Part of a small language model's weights.
Size: width 96, 3 heads of 32 (1 for keys and values), MLP 256 SwiGLU, vocabulary 1024, 2.17M parameters.
Architecture: rotary positions, normalized queries and keys.
Training: a variant of SOAP for these matrices, 144M tokens.
Each number is 128 + 32 x the weight over its row's rms, rounded and kept within 0 to 255. Layers, rows and columns count from 0. Numbers have three digits each. The size before them is the row's rms in percent of the matrix's.

# down: layer 5 MLP down (transposed), 256x96, rms 0.284, rows 13-132, columns 64-95
# gate: layer 5 MLP gate, 256x96, rms 0.306, rows 14-133, columns 64-95
# up: layer 5 MLP up, 256x96, rms 0.284, rows 14-133, columns 64-95
down13 091:155113091139123128139141131114123127138154113126159156070115071166073105122132180119119077156154
gate14 095:147087194151120149173099110169107193138105129140079090167124110123105107158147170154128106105133
up14 099:113116133167119079146100057168125198137096101149188156104145086118147066148175130124084112131165
down14 100:191105192191127137146099088094103174138123091119139095137093119128129059215163106126156181086133
gate15 099:106175129148109115100159144120095101191124157178096126096162088144109109126146115240168133057123
up15 101:185138140109178124093135132063145120129087170179173176110113071133136130162129135104150159157123
down15 100:110113132108117133099124137116110137145108130094138151153255122172145169084089222138103140113114
gate16 088:135098087115151113086142124163072164173142167162142112089160121140129127096084137167136092135120
up16 094:096179118121107158132148121123097130142088131158135120122084130163058096038148110172114153136124
down16 093:120149165132134108118125125161069125175120130146140129155141137118134117049090151092126085136134
gate17 103:119117098077136138125050126106161135122126140149114154156143123060165105100111091107148175157146
up17 097:099217205161177135133159183121125058174132144069107139148143137090136145123154155217126104148126
down17 099:117136108122066076111151128112139157135141109142153124088156158078088209086122142155094104126153
gate18 100:060038136117109153117127144104158183132115121156089126131120131115149175099145168162115077172150
up18 102:147113122108172124116123182157119095078158137165155173090121190117160105120128165080157148128156
down18 100:115109167155135162164131176092060055160110103125167100142110146132149047175087099112075116141141
gate19 102:124115094141154104158140100135167140130105142108049117142113106107183181181135103111097042114083
up19 100:093184160138133139151113125164074150146092153188146158129134128114108130130040171115201139118132
down19 103:141133124097123111091117145129151157152122134213045090157065210089151079124099152072112117115105
gate20 098:142056116130155128144127109109131134116145121108154104114108152173108123148095124134237179091110
up20 095:073161140139173150167098161136107122148174138097131141056168145151134087100127155101188120115162
down20 092:149138147160135127107165101110096035150178122125132100096007122131128159144100119106203122151084
gate21 100:139122114131151151173106178131140135145148103109104143119170135137119181118104093162066120123093
up21 096:115146129119111130108188128144121115074109198141131057138155183061157117077200119140128179081075
down21 099:173077133113153157140099112125061079134162163149117137140172129123079136122116091126092121136064
gate22 095:168117156112153177155133089131144158104104121147106168153142146135094146112143101203165125168116
up22 097:114215122125139187149096154135167132078081120100068157175121116134092116101183098154093210100112
down22 096:143092123113120103132101119078156213151125128147152156153135107182129129179140157161164126100113
gate23 103:082184101117132139147174155119123149122088106183162150197135110078168074186119104083141127102151
up23 096:122114133137117130147094135136108102194110064110074141121135130147094124083153119114117115132134
down23 098:125101150103134036141061127101185146117139142079142134095104123177145127133151124156111118142092
gate24 104:150168139136088117139169069140173113067124130162149157078148092068096116106155145083136190167138
up24 106:136088143128138069096107128137146131124174119206137085089106118113154111063165123141128117079042
down24 105:117154098114101160163152065167198051139150109196056106159171101128174191168120129144137121212094
gate25 097:142068210095214120075100094126169128080107105159172167117145155142112170117101097138141133155119
up25 095:124111084078112120094113143118145093180075152096085093050094146095142140165180099107177159116115
down25 095:138107148111135114108148122131126217121142137097145199172178138152124124167136141091073158098151
gate26 095:077176119123059129095094107101131221102128147107081174099116109177149083103131154097113110137152
up26 094:133106107166163125201162129135092096113132131071137090144193111148121177179146112114123131160085
down26 093:147114153064130150124137139104145107167140129133183166180206110106162167164134097150140128143146
gate27 116:179110078129126144123134183102109112132146160092061149111171153099180135191154134125107126090144
up27 104:186079101095097143125116104182115102123169153147107131124096115138220097131105065104104112147110
down27 109:075134149126171142157149160129116152121112134222154120122120139129104105162143162138115219141115
gate28 103:127113148062109136166120075109116155120146140057154107145120117154060138123158113084080126109150
up28 107:110144085132122172147135132144183068196168196126149073140107113086125131168048085185130106140150
down28 106:084126128113144153191110131092158109170178079117147113156134117129129140116148122090085117135134
gate29 106:156105147095142140095102147114149177161130076133076196117180168120128142131096114055119127169151
up29 101:130134085079102135084201154144110126210102110188119145146133125146129130138112128155145079061100
down29 104:103145120120103105135148137071158096077099113087097100142028153096108136138106074146114118085087
gate30 106:186145152125114049127108133156101163141138181122117156121144156122112180147102066164118160069138
up30 111:153136124136107078094075159065149114138133146077152105101096110148112167082175189134086094072096
down30 107:087142184200143132118117085104112112116123118126111154128100117118142120168160122139118140077123
gate31 105:146125155107153109133119140064131056124160127093105155147146119148035089160126129111138112069132
up31 103:068073092141072116116129122126124099143122111138172065129107155162105094114133124153128107142093
down31 106:222186186112122158165143111147101130129120119162097151162182080142126135128148127083119137106137
gate32 109:117177117115122121117154108165139149118092107142071189104147115098104067147106112119185120085121
up32 112:157018106113119163151116140106179119137128099121203159127106132099122191132119137124121133154130
down32 112:141097121133117174127154121119095089091106081091153115121021168128133096153169155162153084115130
gate33 095:180047134092146162097146139132143148082177083119118134147143130079173092111102147131079134090116
up33 096:105110156115167151061159163131123180120115104103141119137162082076177117166122138195080107136093
down33 093:110158186082113170044120086180113100105137153061086112114108206066113140162084131118134121123101
gate34 106:133129129127149080138150166112187148123087135147092090079173123148140151131174072172114139072088
up34 108:119132166133188101110087084058188140154143112105104104100135198140097152074126150108128130210120
down34 105:123148212087116108141097108127141149102106115132070140083090147166136106085115126149107148103183
gate35 109:122119131150118147202118134117123135127148116106119116161149135125048155142096166127116078205096
up35 107:157111125141177154115107122112225119077092090142131118145055111136161094171178093131164173097144
down35 102:144143117144132094060128169150137126094135084130112111091121175100195109116166123138125132082183
gate36 104:091120143155142116192108110166157121076091151157140166113128160163141109167081147138165053123127
up36 102:174121145157103146181093089114086063156129116108125139192150124067147176097070187104148174217148
down36 101:183088139161094130115112151169078165111125156138093132142168091114148139133102120155157172169120
gate37 106:166145131127147113102130160078167109180156138190139084128187102153137113125067138154123183160165
up37 103:122120174147167148164151154179052110078100154071124148134178135177167135160166146098143122084130
down37 102:142108157183136113141119130172108200055092157165185089141048136129148153060184214130114138173122
gate38 106:130139139175158097179073127156183122116131082117116141137102036125091173073179081127119153163142
up38 097:111080158132060127067116108154154171130177142169117074158068137127117139093126141132130096096128
down38 099:146112143126146138162105146138112108148130116136140131146153103150105205063103158131177171138144
gate39 102:166151113132139117108093134105161133119150143076142120142170095094105175172100134129141103116198
up39 105:117139157109141077096131181165162120141119096113120106104091115129107081058112069125101039073113
down39 108:080138109090116137118155121158165204104090094110182116108069159155135065093153119124109054103093
gate40 096:135133106141101132155171056132143150082173158135069148018141136131166100158110123133131156129146
up40 096:121108120156087083138105209115139113057154158135092166083134126099145132129127122051150145076110
down40 096:099132110097159150163066086145169103140148158202121134126066113104078160134133117110100212137138
gate41 088:069061145175105191135188168084102168081153105147157157155144083138084123138126116164124189081140
up41 087:099166174095144138151123083104152157099162123135139137146114124151161135112111130164114121067129
down41 095:080121110157120142131141138110099218113143141140130098127183099162135101105094123127144164083086
gate42 076:025123083103058084140148123119124118086136148134134148180189165042122111156156068087135115204114
up42 082:175129148178167154096104139158140145119157092130093050084050096161160115100061169139064097133097
down42 091:194094144145128153114122140152069137140116107092098136121118137136136152082174154159140136105128
gate43 106:162079183163127085104138122098133164105127087138148165122157138132126126130119127167113129200115
up43 107:129032123102120074109086181090143098140145121103074152077148138162139127090065108101113070170109
down43 103:126130134155177173090137114095157222091154148085129129138029197130125183122085131153144135085160
gate44 106:110102123125132122159138133078129097114149079168092125157190163167136109090119152137108121090145
up44 104:106116146159136120143097137061128132144135159129107108124168149164059092049186176094127100121106
down44 096:102100086070098110138174090111129091119132149151168100097149147142094203120136165092073059106135
gate45 103:108118120150168176193140146111118106128118127117194162088146125179105138116148065184077067140161
up45 104:087072166142125141142150127124111187092122112150125110031103107120095148131147123109092106117156
down45 104:145110116111138143131163150086131076127117065089088147094115130150136125128158136158077059069161
gate46 093:170118184074105126166156122103104156181136135137123154117159124106134095109124151106142079092139
up46 089:155185191099125084132123146133084122140139162161074157149152150106095143131190121098102131083137
down46 096:148129126118159134142120134151190178094155132130139092080000113150130135120128080084101113131090
gate47 102:077157134144051130107085121133167118128143103143150099157085068118098093083126063170148191124104
up47 101:176171181110120159140144086111163137171174145088163085105107112124143147114137158129078180075117
down47 107:099111144146124097106103156063167113100075147161097124107128076122090166135094143139133102123072
gate48 097:160100175125136111103108173167124099086066131196163180098120161090130124104134165158150103103072
up48 100:116150142067127121174215107189126168145097153121131126112130153062139059109089125143134124073101
down48 103:151088105119086098136092135115143136135152147147140148114000134144152102101132091102108093110155
gate49 091:130130103125185114126133141130119137159128193193158108145144103173204103102140096138172148096151
up49 100:176090121136141115065094126107108096121164082141135091132122127137082130147161137085094086123160
down49 102:131093151123138095146147113080145194117107070114178179143126132126106136165120163154086165127153
gate50 105:110101174026194122115099119171109152130102101150146158146119143110121103102174123149139072120131
up50 100:162150136185122166069136119096144101178107107117079123119100096178138129143053106143074112128172
down50 101:070139140080161092157084083190143156155124111145145149161159208101122083093120171129069102188091
gate51 090:151097110156103109134161160100126114177123178188084149124142100140175129125146081100144191152181
up51 100:145197096080149093127159128121112146206150081096147126221123140128118157210139083139121099119101
down51 101:204122116122076130068101133099102117134194129162080113142176118126146188147096116146126113095100
gate52 095:106072124093166107165135078173168114135151132222089149115104087139116118134124139134163095174175
up52 103:116138148142140124107209146186078185113173105136113088120170089165091132134126120055110156092173
down52 101:173140091159129116086171083117110086152173114101105056098113157135141096142107091151166148114134
gate53 102:114118097115104107142120161111166155113091118094088134107097101107039095185070138165113115105111
up53 107:138167143116084109102084138128226085155080136129115100052114101148149146111181139113143157105102
down53 105:084177146072153124193098112189118153128118126107110134135125130089176186104105115157109164108100
gate54 101:101112125098112087106114110180171143130170154104136145091176131145115131090146113122109129088157
up54 097:165139150094125144081148159091088148138154119172138120124145092145103097149155185186085221159142
down54 097:072094142206094122120114109165182069179127123101148128075101139127104120101117145138189081125138
gate55 094:116096122128154123126118151116135161083090099118074104164129135108128155108127070122118095115122
up55 101:148100096092117185085107113099111100139090158136123101145135104111133124123169084149163107080147
down55 093:126109095165108111154067131114137108077157145087136094138077142116134091134140091105171084157090
gate56 094:169149153111108150163150092100140113158154184127106154129084124147174094150058118126148104105109
up56 100:194133126173174163059126090178135095090113139145137140130158115117112096123129156136151188169140
down56 101:080063128118094124138137179086137200129135106123163113135062128157179100108136144136149127110163
gate57 100:100099170138093136126160083110162146094070117066163130190122157125165117164041117116163135175140
up57 102:193115152134207111142167097191121169105115146161139103092157108099178121137071145100111107101145
down57 103:099152086209099140150108171085151095081082108149132106129150158150137156132087142122133169135102
gate58 093:156142120134117121157146101151155089079110088150088168112118114145099111092128133107175139069177
up58 095:113124102085036152145135118099116101171125082140131151131158149175123106155151145150135126155121
down58 094:148165159128059133112153142175089101156099100072144106103108195111095198113138119167198134147155
gate59 108:080149118117143099201187149117084152176195096180130124167100166142175175185134131129155093169123
up59 107:146151105129109171145139099091169134144154130164132071113134158151139182086107132057117097092108
down59 102:150135134138179065105179080140097117138139124138120168132094154178151095119123062142106152107138
gate60 087:151101103114134135129111099107122175111098189182083126205164184141117162146120146075107116171101
up60 091:137126106142113121158124195203079085118126121113120184095088114141120129135132104112142127136114
down60 095:108148073173144158090153179193134140161168082115152107111097165099163071130135142130122102106109
gate61 097:127135113151063103120140144115169147109139107072156184164188181145115098115147140146157081200158
up61 096:121182067116067140117118172150096140135142226109109114089136123123105113164153095136106093103119
down61 099:040181056096119168138111175141158153157141120152104156149140147237084108160122122128127088134118
gate62 094:180136151143142151099102102144118210130104141142080152141165114077110170096165092104112187173158
up62 091:100115084121138058119128078166174129160161130069115092174114130198118131203075135133101143156087
down62 091:126114095182086103159048113116161086110132161120135100081138191169126166138142068162110068118132
gate63 104:101162112103173085141114133138161161136164104098099076114100098130178140129094155126062070120104
up63 101:091105079145169164139146216149115149118175133133097131064160130172125178193102142093152152195096
down63 101:106150125062100158129086119112200124121108153085145129156136152124193128151157139191105088106111
gate64 111:152062091131127129141081124159130135149038195133109101114139112051128132153136093140077117167154
up64 111:152125146165132103120120130129072105129164142065109147135158077104138134158121154125133150192124
down64 107:099111121112144096069169139122076163085137102158138132077114092210130111122099140150183127158159
gate65 107:168118140116086104167137136124161156122181130124178133188139152128132115121117126142125074104114
up65 102:129104144178135096140130180084040165124151121147175127150118162084151127099122128134076113122142
down65 102:136136143143140133162115119070121068130152153137171117168141136136121184124149105097177080159110
gate66 097:140181067140106110104099139207068143143130100162161137142102096152146116133154139098149161210104
up66 094:192167174132178135083133126180143136148195122085126154108071074124164112171103141140165176135105
down66 096:107077124122129079133132151100165166151103130145063115184244167149135142169117170078126079137102
gate67 105:124089159074100142117151127143156140056161117088169158090133108186143157151157073077128070120165
up67 105:151149115165163099128127149117143101123090133126163164094140149116126123138095115167141078130096
down67 104:139161149149150164105134151189081127133133128106129107141104137135104117075130130182155131109123
gate68 097:104159084158119209138150091100201119187151130142173163086107103111104153144081097144119131135073
up68 094:165072161152139120094149180103142114180151164138161086092149103127089158097127193136154160048130
down68 094:165153169131104146168091123165110088042135164190124136138078169132079105119120103116130196111130
gate69 094:094132098147120109204147082195145152177206132159145104124158111124105103069160110102123100166130
up69 094:176090132197132123087157190108080157061101160062099152132116110126131125170100135119134111150181
down69 093:152135111122118197166080146109125137171110123177082115184157136126163174131135131178091150155118
gate70 096:114121105083135137156123159105181116100172128100114153176133180163137156177135099128166184094152
up70 109:194071100112096128119151135133141145128168141117167077108095118084221127148149147134090105150128
down70 107:185078128163118115047100103183189110143131085103117085175173144119127144110144161158076120082121
gate71 093:160086122104154153075112092140109157114113114093119140150135109081117064148085133144133103150161
up71 097:137177181147151142176153140143111132146151098138094192138167157170191109125114134171192099109059
down71 098:131192146202110121119116110054143134126136096086152115114092168122183116124103159121132144146119
gate72 086:207116125132175161109122097152126135119139189165117147124132133188077153159120115145130114099144
up72 085:227084115126207150132142119132091107143111159185139138104137179173111134187138133103122113109153
down72 087:211170130112126175114142148097139060079116076143145146156024084138132148067156088129106109144139
gate73 096:153145117084089101173171198138143111081126167086149165109136109119163163177120070137142097093120
up73 101:137110125066141144141116072154127134105131136100092121115125112095107097221079081074139075089060
down73 101:154148104099151088090171121107115134128142179082129107117080106108126106190138173145141092124153
gate74 107:156094125130149160124166126127164136106133110149159123133120103093121107123138172173098116093158
up74 093:148177134175127081121125143107134148085070067112094146115133125145128123093110115084183107151097
down74 097:090163116160071135146176105096148107145065125124112127109125089127116167187099139131134112171079
gate75 093:113162071117142134106143111171128123067145103136075125083159153072150151107148144095147123091162
up75 094:152194147139082158157139098056130099162050171100164100104128105141157104106164116147086117202120
down75 095:176092168127130095145136176136167131155074144158217148126249102122135072103079102155065113120111
gate76 096:094120109105104128144128074195184104132143094138110127156125123140069209148132085132148098111154
up76 097:125124073077122090111149163176130118164109131137129141147110103119105149162158055112198143141156
down76 096:143125131133090123086119149130145010096168131103078157155084171133169162150184108100161195121111
gate77 096:117117109101115091141061133134121176206151175071116182140114151160135148159165091134139079134152
up77 098:157175123094052092071120164099129172212154099093110102129089168127109109073185162187122082130118
down77 099:127103145134122126143108111116132076110184123125103123130139179172110158067112142169151119151114
gate78 095:103091132131114136081052094188212152101135144146133151132115142102141120109119148122165213153148
up78 091:101116134127111153124053124135137163138143111145135137097138127150115071126124127097137145096154
down78 089:142102158131147179150131099099145093112137122162149059169078167187093098098142046128153123166152
gate79 097:074122090131143152159063165164151128127138080150170128132151139085076114187088104130084097136108
up79 107:164123123171138157160131090019152085160177145106109146222131075113130114131109148118107156147136
down79 102:098138108226086082126095093118113112179110154159104124138146164134168132131165133131160118175199
gate80 106:104138117190158164140106101119141141118127127149118096172145102123167123112130118162116083097135
up80 112:114073087106103146149132094126143122119153101212175080116107172113100099114109121128075096199167
down80 106:210149140099087115135111105205116100169109126103087137136109111131116137170104088121153129172127
gate81 112:116133089113131115194135133121108132183143108123140170089067094180150111147137105159174138141148
up81 106:152123088110081073146111075108132159132113075099147109143128078141133146106075127130209105110113
down81 112:114107115108143196117130161126116161164107123123111136102085143182181129063100166148125075164115
gate82 085:140041084083080121118115078156124152087094140123144111111150107124103122141165091121119161052187
up82 093:152166175136155153124110133089145113152136135130128157129121130142118120115119136126116106169108
down82 092:145144116129129127115138165167106202131070118082144148088255135145116107113146112160162112126106
gate83 087:110100141134130131138107156110093107088118174131167157118157121129172165147171094087165101113102
up83 091:112114138131168114097143165106187126143120141113090176115122125107149100108151158176152175200131
down83 097:205168157142131147139123099137136209138144181141106145091126131138157129119141122128134086156094
gate84 101:102112133080132126135084099083123115108150107091095186102117108134113100120182097156128127144110
up84 097:085171164108071076077105094149108121101124142155172174117108147149119102107101116099167160157089
down84 100:113083137142118144149130160126118165163096122096136140104091108116154115116055099106073141122143
gate85 100:158116140120117181130127127150140156134107128144097175146189168094166080073086116097155098119130
up85 108:161079104040135129118110077176120161140076129202135098127124110188182053098084151091106119120152
down85 108:191148108150061103134161162162158170126154124116159155119079172098113144164092105144177109143128
gate86 091:139132110166163111124124196068128093099118078090104135133142142109131096125180027164147078133138
up86 090:066138129160121134109131105131145125158100130031152153157064078108121167088127120148106082155131
down86 092:143178089120116212127102151162181096128193181166122123184145134170165112167080145148096090112097
gate87 105:101141068119139088167148084189156126125104140159112107144149102119154088132098103111073146112119
up87 104:129138116117164135126070115151118143126109158087084159148152177123132086114094132153137161125172
down87 101:117118142164147142130112149104132159205126135128110110171246128141196120122087132139123107122102
gate88 094:124129137163161211169093137124174164119144051165121171135133119107108067167145122171153127182109
up88 100:176078086156127186152147171132134117124110133187116137167135105153108045151134119186118137173131
down88 094:099105159101114147163111104060137053137151143088150149190000121140118102111128078141120143102134
gate89 098:129110121122131070110133056060112179078048146123183135142200123178102125111133138115090130152147
up89 104:145131190129099094157217104123076086090122110117199146095200091090107121153134140126066110107220
down89 096:141101126074100152133207160195162120143118107119178110175159136126102108102130177147161093126140
gate90 102:114196120131153112165133173098178119162130161121151122167126213139162101114061146095132063047129
up90 098:169085131125156117112151080157148114133156148120129071122117138170181090159137125050121104128099
down90 102:172143148132176093156091111126145070190160097133080059100155176088084085131156184143118135172078
gate91 102:126109095145141099081157164129090130128115135110146139119145095140140124116167132175126032139133
up91 096:134152069148148116105099160163119162117109191129130164172147104129091120165115136124076168128079
down91 097:133115176066136135059109092156105117079082138116119105157127080069084176121132123122134112110130
gate92 101:155119090145133132161133112120102128120124148075144149169156167107135125146172099177144090171194
up92 106:149077148065125116114137098090170128132149085140166125179184129083124201141142092120117109149197
down92 102:016145080098104091136122110123051092124145149049144087104195136088138089094133133139104153145116
gate93 097:134113114120128156180143108136120185135117119115122176135131170168129056157085086122198119122143
up93 096:089094126110177193123092133150146151129082130134119131080101105117168130100068134123146151134119
down93 096:096128121158077123124085109124115204125162080134153145127138131153109096149214157115231075121153
gate94 094:114117165137139119154116105139180135132161156091116169143118138191170136095108149093092079097122
up94 091:123123128114143100105093104104083168176142167095138156139118171199131101140135153116149101060081
down94 088:109091173125122167134198187183187068117124172105177081165102138104120116112147151129112121139159
gate95 109:154151117090131125084090109140119125104158116164137104183146142128150066114101092114127138068124
up95 104:162172146124140186088125092100147106118148087153167142142097123133179126138095107167113122172125
down95 102:089132082069153169117147154096153138127118155153134177107114110128138154079105112171106131114162
gate96 105:127105070169183143182107142159159171154182101094181113126106104097134123183134141069124119093183
up96 105:092156111157109124160072118178155177143116069130127098129105096114072105180176059087121136148164
down96 107:197179131120130168121161127135136048169108129172169167152051142143131143055083093102152126137173
gate97 093:120087160128076113142178217111157158147163140170134187124147048106077150163111140087107076103105
up97 088:137134141115144136134075121124159194091092125124169106132161155125139128083159150116165075082074
down97 095:127085148140137136090115147114139119128123115169164163150127073164060130099147145074172130117143
gate98 103:128146070139152071120120131175137091143122068153103243148129121127136145187075164113108084147087
up98 108:084181129128136128129128151143136129120150078143196135091167144164163098163157068108103115100106
down98 106:059133137156159115128121116136112184129120049128170141164079107148125135152156124162143076068119
gate99 091:161144156154080092137218114101122136150126111148147213134176113121099098143130144164141178072134
up99 090:128134102123112129171146100117130164123200102129124147148084151201118108073077138153149145141156
down99 098:201111165109148123089109129134104179085177126060153090101000128175154093072157089124132130095122
gate100 098:091157194083136109161122102105061120160164091167128155113149116193126138139137170114098119074140
up100 094:136177115154122201072105065113156117170137138183116120144130099123068133169144108100098129181132
down100 096:187116131088122116045066139110122056138123072157117178096169124082091157098117137078136149166166
gate101 109:152132157118138174125086099183144123100129099152117170092171116083070155115100107147063126110119
up101 112:135075115162168072135120136118152196133089143161134138097099122097161115069166135104142145098167
down101 106:129136101121172159104150105123121083082119098138098140129126112108093138053066146133089147062119
gate102 098:115122118053115122116187137149137133138159120138138148150107138133079234148063091143156112124154
up102 100:138132209155107170163108075119158155126162105114113106150192119084104165102193154085076107110095
down102 099:113146151095144078138104117115112120133142111136156132131162112127102097114144126104162131102155
gate103 101:104102135081071080126104146117121113136142126132095076139199122087135207099139084109092095088146
up103 103:089167135117141136146097166110149096097202124107072153092099135146118120106151172165130088073054
down103 104:087128119110162105093035144140171146131143100143076134074035114124148133153091083112142133088162
gate104 104:136124090135097085095154170127169116161181163166162157093088150168104100114112154098191109106139
up104 107:087111118154095091120155155103059085144101158091096089106115101126126179153104103161138166094123
down104 108:120114140142168102123077108112095148129189168124089207187106140072140089137176148143076147133152
gate105 107:102113162132152153091096159071107120118134150108188166123108124125121134142116107153133121126107
up105 108:078128106163154154049101143130120173121132159096112178077074176160115136098117089113122094054119
down105 103:108122161092111210097141099156164015168107059152156106114036089126121063142091120105155147112117
gate106 092:124126136135127091102131163119094111105127069092222178112093121170174151115146150209104140151123
up106 097:074153167110115136137111149157110058117109111083228111162055158138115147131121072160140182163118
down106 095:130158101096110149180159077138144130163124149213107128111163117099113117160170165109165113110128
gate107 104:097146118131126086111151102120119140149190119185103195147132146116184109120094192142098154154138
up107 099:078148132094126102149134124183162120185163210119197176145068082141058143169087143091118089102175
down107 097:154115155125155102152054191129107122100068162126138095149142120147175119118178114177105180171090
gate108 099:154130101161134131116126123089139150196111116082116152102124150090152126121118133166195067123177
up108 094:153160115127102149158134105128114086139161107105172144109117141196124108140148124126071213093125
down108 099:195123135110089084111167164093105126145136082116082109132171115193076133175121116180133181059081
gate109 102:145060145094084162103066116121152125165131106090150124089130114083072140128124138113149112082162
up109 103:106166103074131105129113109141130082107212112121092166152163148128108155113078121086137140128110
down109 102:100145159112181179119151139114128133133131176146111139163085099128131144104054112154161160125179
gate110 086:107091119120135115116113175179156140165135158096126161063115080090139148169196100147125104116102
up110 087:129080161155142145152087104139080143097182207132136111149126148161121094152091164119154157191117
down110 093:130108150075155121184130157102127078142098103109129120104255117157135128155158087132117138167111
gate111 103:165135177103148136089200105130148122148181167134105099073093131197181142199168132134096149070108
up111 101:087155093105098145096094159120152153172132121130138153104187145115113071100153136144058083151135
down111 101:151140116138107104090175122147144103113163163122161064128165173094114081172134145152169130094145
gate112 112:134107170162140071096155084141113122174095138121116157169138182116135162151122146150142188093165
up112 109:081134127123164116059121131148099140124180165109154124184142155145152095139134099163161133146170
down112 104:103152150085128108131132158099162167091148107148125068172160072145121105091156120161175130139104
gate113 097:198100140102115115126148093155132128111134117116101188103150100121066161160120169127103121086117
up113 093:150117099161149149111103127152116140116140131107103212057142110161120160139164207080110146127123
down113 095:128118134150141094115109171192209128157109120107130112121085122181161100148084170106099117178148
gate114 099:163112141161097150104127072144160172091174087139133151170132127121181142143111161083105142122130
up114 106:152109067128124063100090147076107117110163116171100123083122126106174092077054160082168100176106
down114 103:131137135149137185107163137161156125075180155097088097138091201166125136116085140088144113111102
gate115 098:166109109118066144165138148100079148121118138123139139183128123097142123132201077139157139083119
up115 098:097061128117142090151092059076108163182167128102126094161148098126151157107103145171144144165187
down115 096:171107131123117113192155138160098117161158139112112097124126109142154099121129075100112151132098
gate116 100:079133108058111102029155121123093126118144140087071131153126117122121148130108106070066113168119
up116 101:189199159130098072162123061146142141133119182151099155164078133102168162138109133118153113124143
down116 103:098162058086137161120126116135108077135111092087110071094006124154084155074126081122151144076095
gate117 108:104112156174150117105111090108125088104069071158144137097116138111140133129135163104133152144092
up117 103:110148064102075138123116190123149127152172212121130076146125108172100047152134118206128115099150
down117 099:136135085141094122107140136183135155134182143097142133142200136170126103119127049186100050114208
gate118 096:149111139150058114081086087107105088119123152113059085066100112118111111129090136170108109099062
up118 094:142115091100157129045143133165105160138134145081114174137140105143126146168086137136136157143171
down118 095:208125098153130099169163131114137059137107103141154171075104121108102130072115134154126138114142
gate119 093:131084099055138149115101068187143123113140126152021157144099119128064125117111156136143106117088
up119 098:139097091124137090122098151153084119133139174153105146102074129176075125165085168161207086086090
down119 094:161141109103168170159148079134162147103174135169133140145110111160120156173145119159139123105141
gate120 098:155126127047169121118187141123161139131141191126092099134095125177099095173077174126114110152113
up120 097:183123064158122131125148103138158119167143079157132142100156103153188087103120167134097160150094
down120 097:005202096155140122119204156162214158146170110121121116166117142155103114178108129111108110147153
gate121 094:118195064139160160179131165097135121163106126120123115121151134120085127103143160140147118165131
up121 090:137115081106156117190122154105126155143120151123116158074133125132093120109163131095159110069122
down121 093:099124051129160146142185132137147111156096076059136072100110161142105168120162102076131094106111
gate122 097:162128116126137146116113117079140167071156158138055182127115184164161164166106073126125130140110
up122 093:060138129131169138124151071060204133078170168116109115123140154127134172148091118122101198207166
down122 093:134170139127161128118157141094168092139128176109084094128085185135080115164142105158158183128128
gate123 107:155108141127093151143057092123155130124182117075083132104158128137176093176167131096109174107093
up123 114:123104148158128132170089146113097140078081148168101136182110184096131121135110204182096133120171
down123 105:118197077092138152090110125155155159149125128133114081123167097103101083149134079119098123127123
gate124 102:122118159119122071102073159183053171138110158129119075148149094120109134066200161111027130104188
up124 105:109160196157079089085106090159066164096128138106152108185092149137083128148134143153119155111100
down124 100:054078135109133185151124124194118123169093170083142197188109105148106103129074110137119114162116
gate125 095:169099160118069171106151146179106093103105119099103117145153142110102168165181145159140127093115
up125 100:109123114133100079115132190115105111094138180113118135130153119150095160176060121127064162108104
down125 100:138094155136148180139145132164124184106177139108133150146106098083156078050115084148124134092122
gate126 099:174116120098165123135104137119172141146071118140110129078170167116161093144134153110124142130184
up126 097:102169147148156138164166075153140115115132152113169197131081139149121155142116153145107090094131
down126 090:087121167150164138131097142151112202110148130122147195137124097084104127133151024145141081149141
gate127 093:118136137073089142121110129126096119111131156180056183136165176139138080151115112102106147153182
up127 092:165106147092117182142088101132127108143158085134070182149132180179091095143132111125110141113138
down127 093:141135132110075131110166127150119122099095129108179060115145132129116140134099104067124146149121
gate128 104:107173148151168137131124079109145146217101073105070072116110144131111102142059161161136083166154
up128 100:134125185092112108185117135109138116159147116195164154119142095153109130129145110132153172184170
down128 100:186152139148149123107131090133128173204132114133163090160096110101108135173102124105101107028072
gate129 095:141103159101155116115107099088130177108117160069086157119125114116092131143114086122170123121162
up129 096:145156093116142127186181138163151152119117065141175124126097151130103091121104122172155162113133
down129 096:088121144146136079168097152111124137141126165150097136138162113091108078110130152123145122151127
gate130 108:142096131054160115116130136154116139131118154137157129100073190159119103074088081166121141122097
up130 110:169117081133102174133048106105134158129138083129129079150109106139193125145121141123167154111111
down130 106:147134145062195114122153159141165135103139164144133135121104171159143109119119162123092132137091
gate131 094:082172094075079105121095116093113086137113109202138101126073093125079113100149100126114101118123
up131 093:147133137163106163135172130179119145211132152110127054122117166129132086090132133128086123162152
down131 095:171083133168140128121100094140135142159183161152117141124119130169117162172141107105132155162122
gate132 110:127050121143126136062098140198083131108077192103123111120134102140088073100159145109159126096104
up132 106:131106147130123141094136130156116107098130126095079159110152172081176173090093112143222191069133
down132 107:116143094104078155136185097060138138165171050165130104064131123075145118134100126175110103134062
gate133 112:121085182119093137092170119102104115146099128121127197140172109085151124148087069170083146080112
up133 105:158117170175141166149148099137146124111159018171098147117114087112128141122138189200036160086133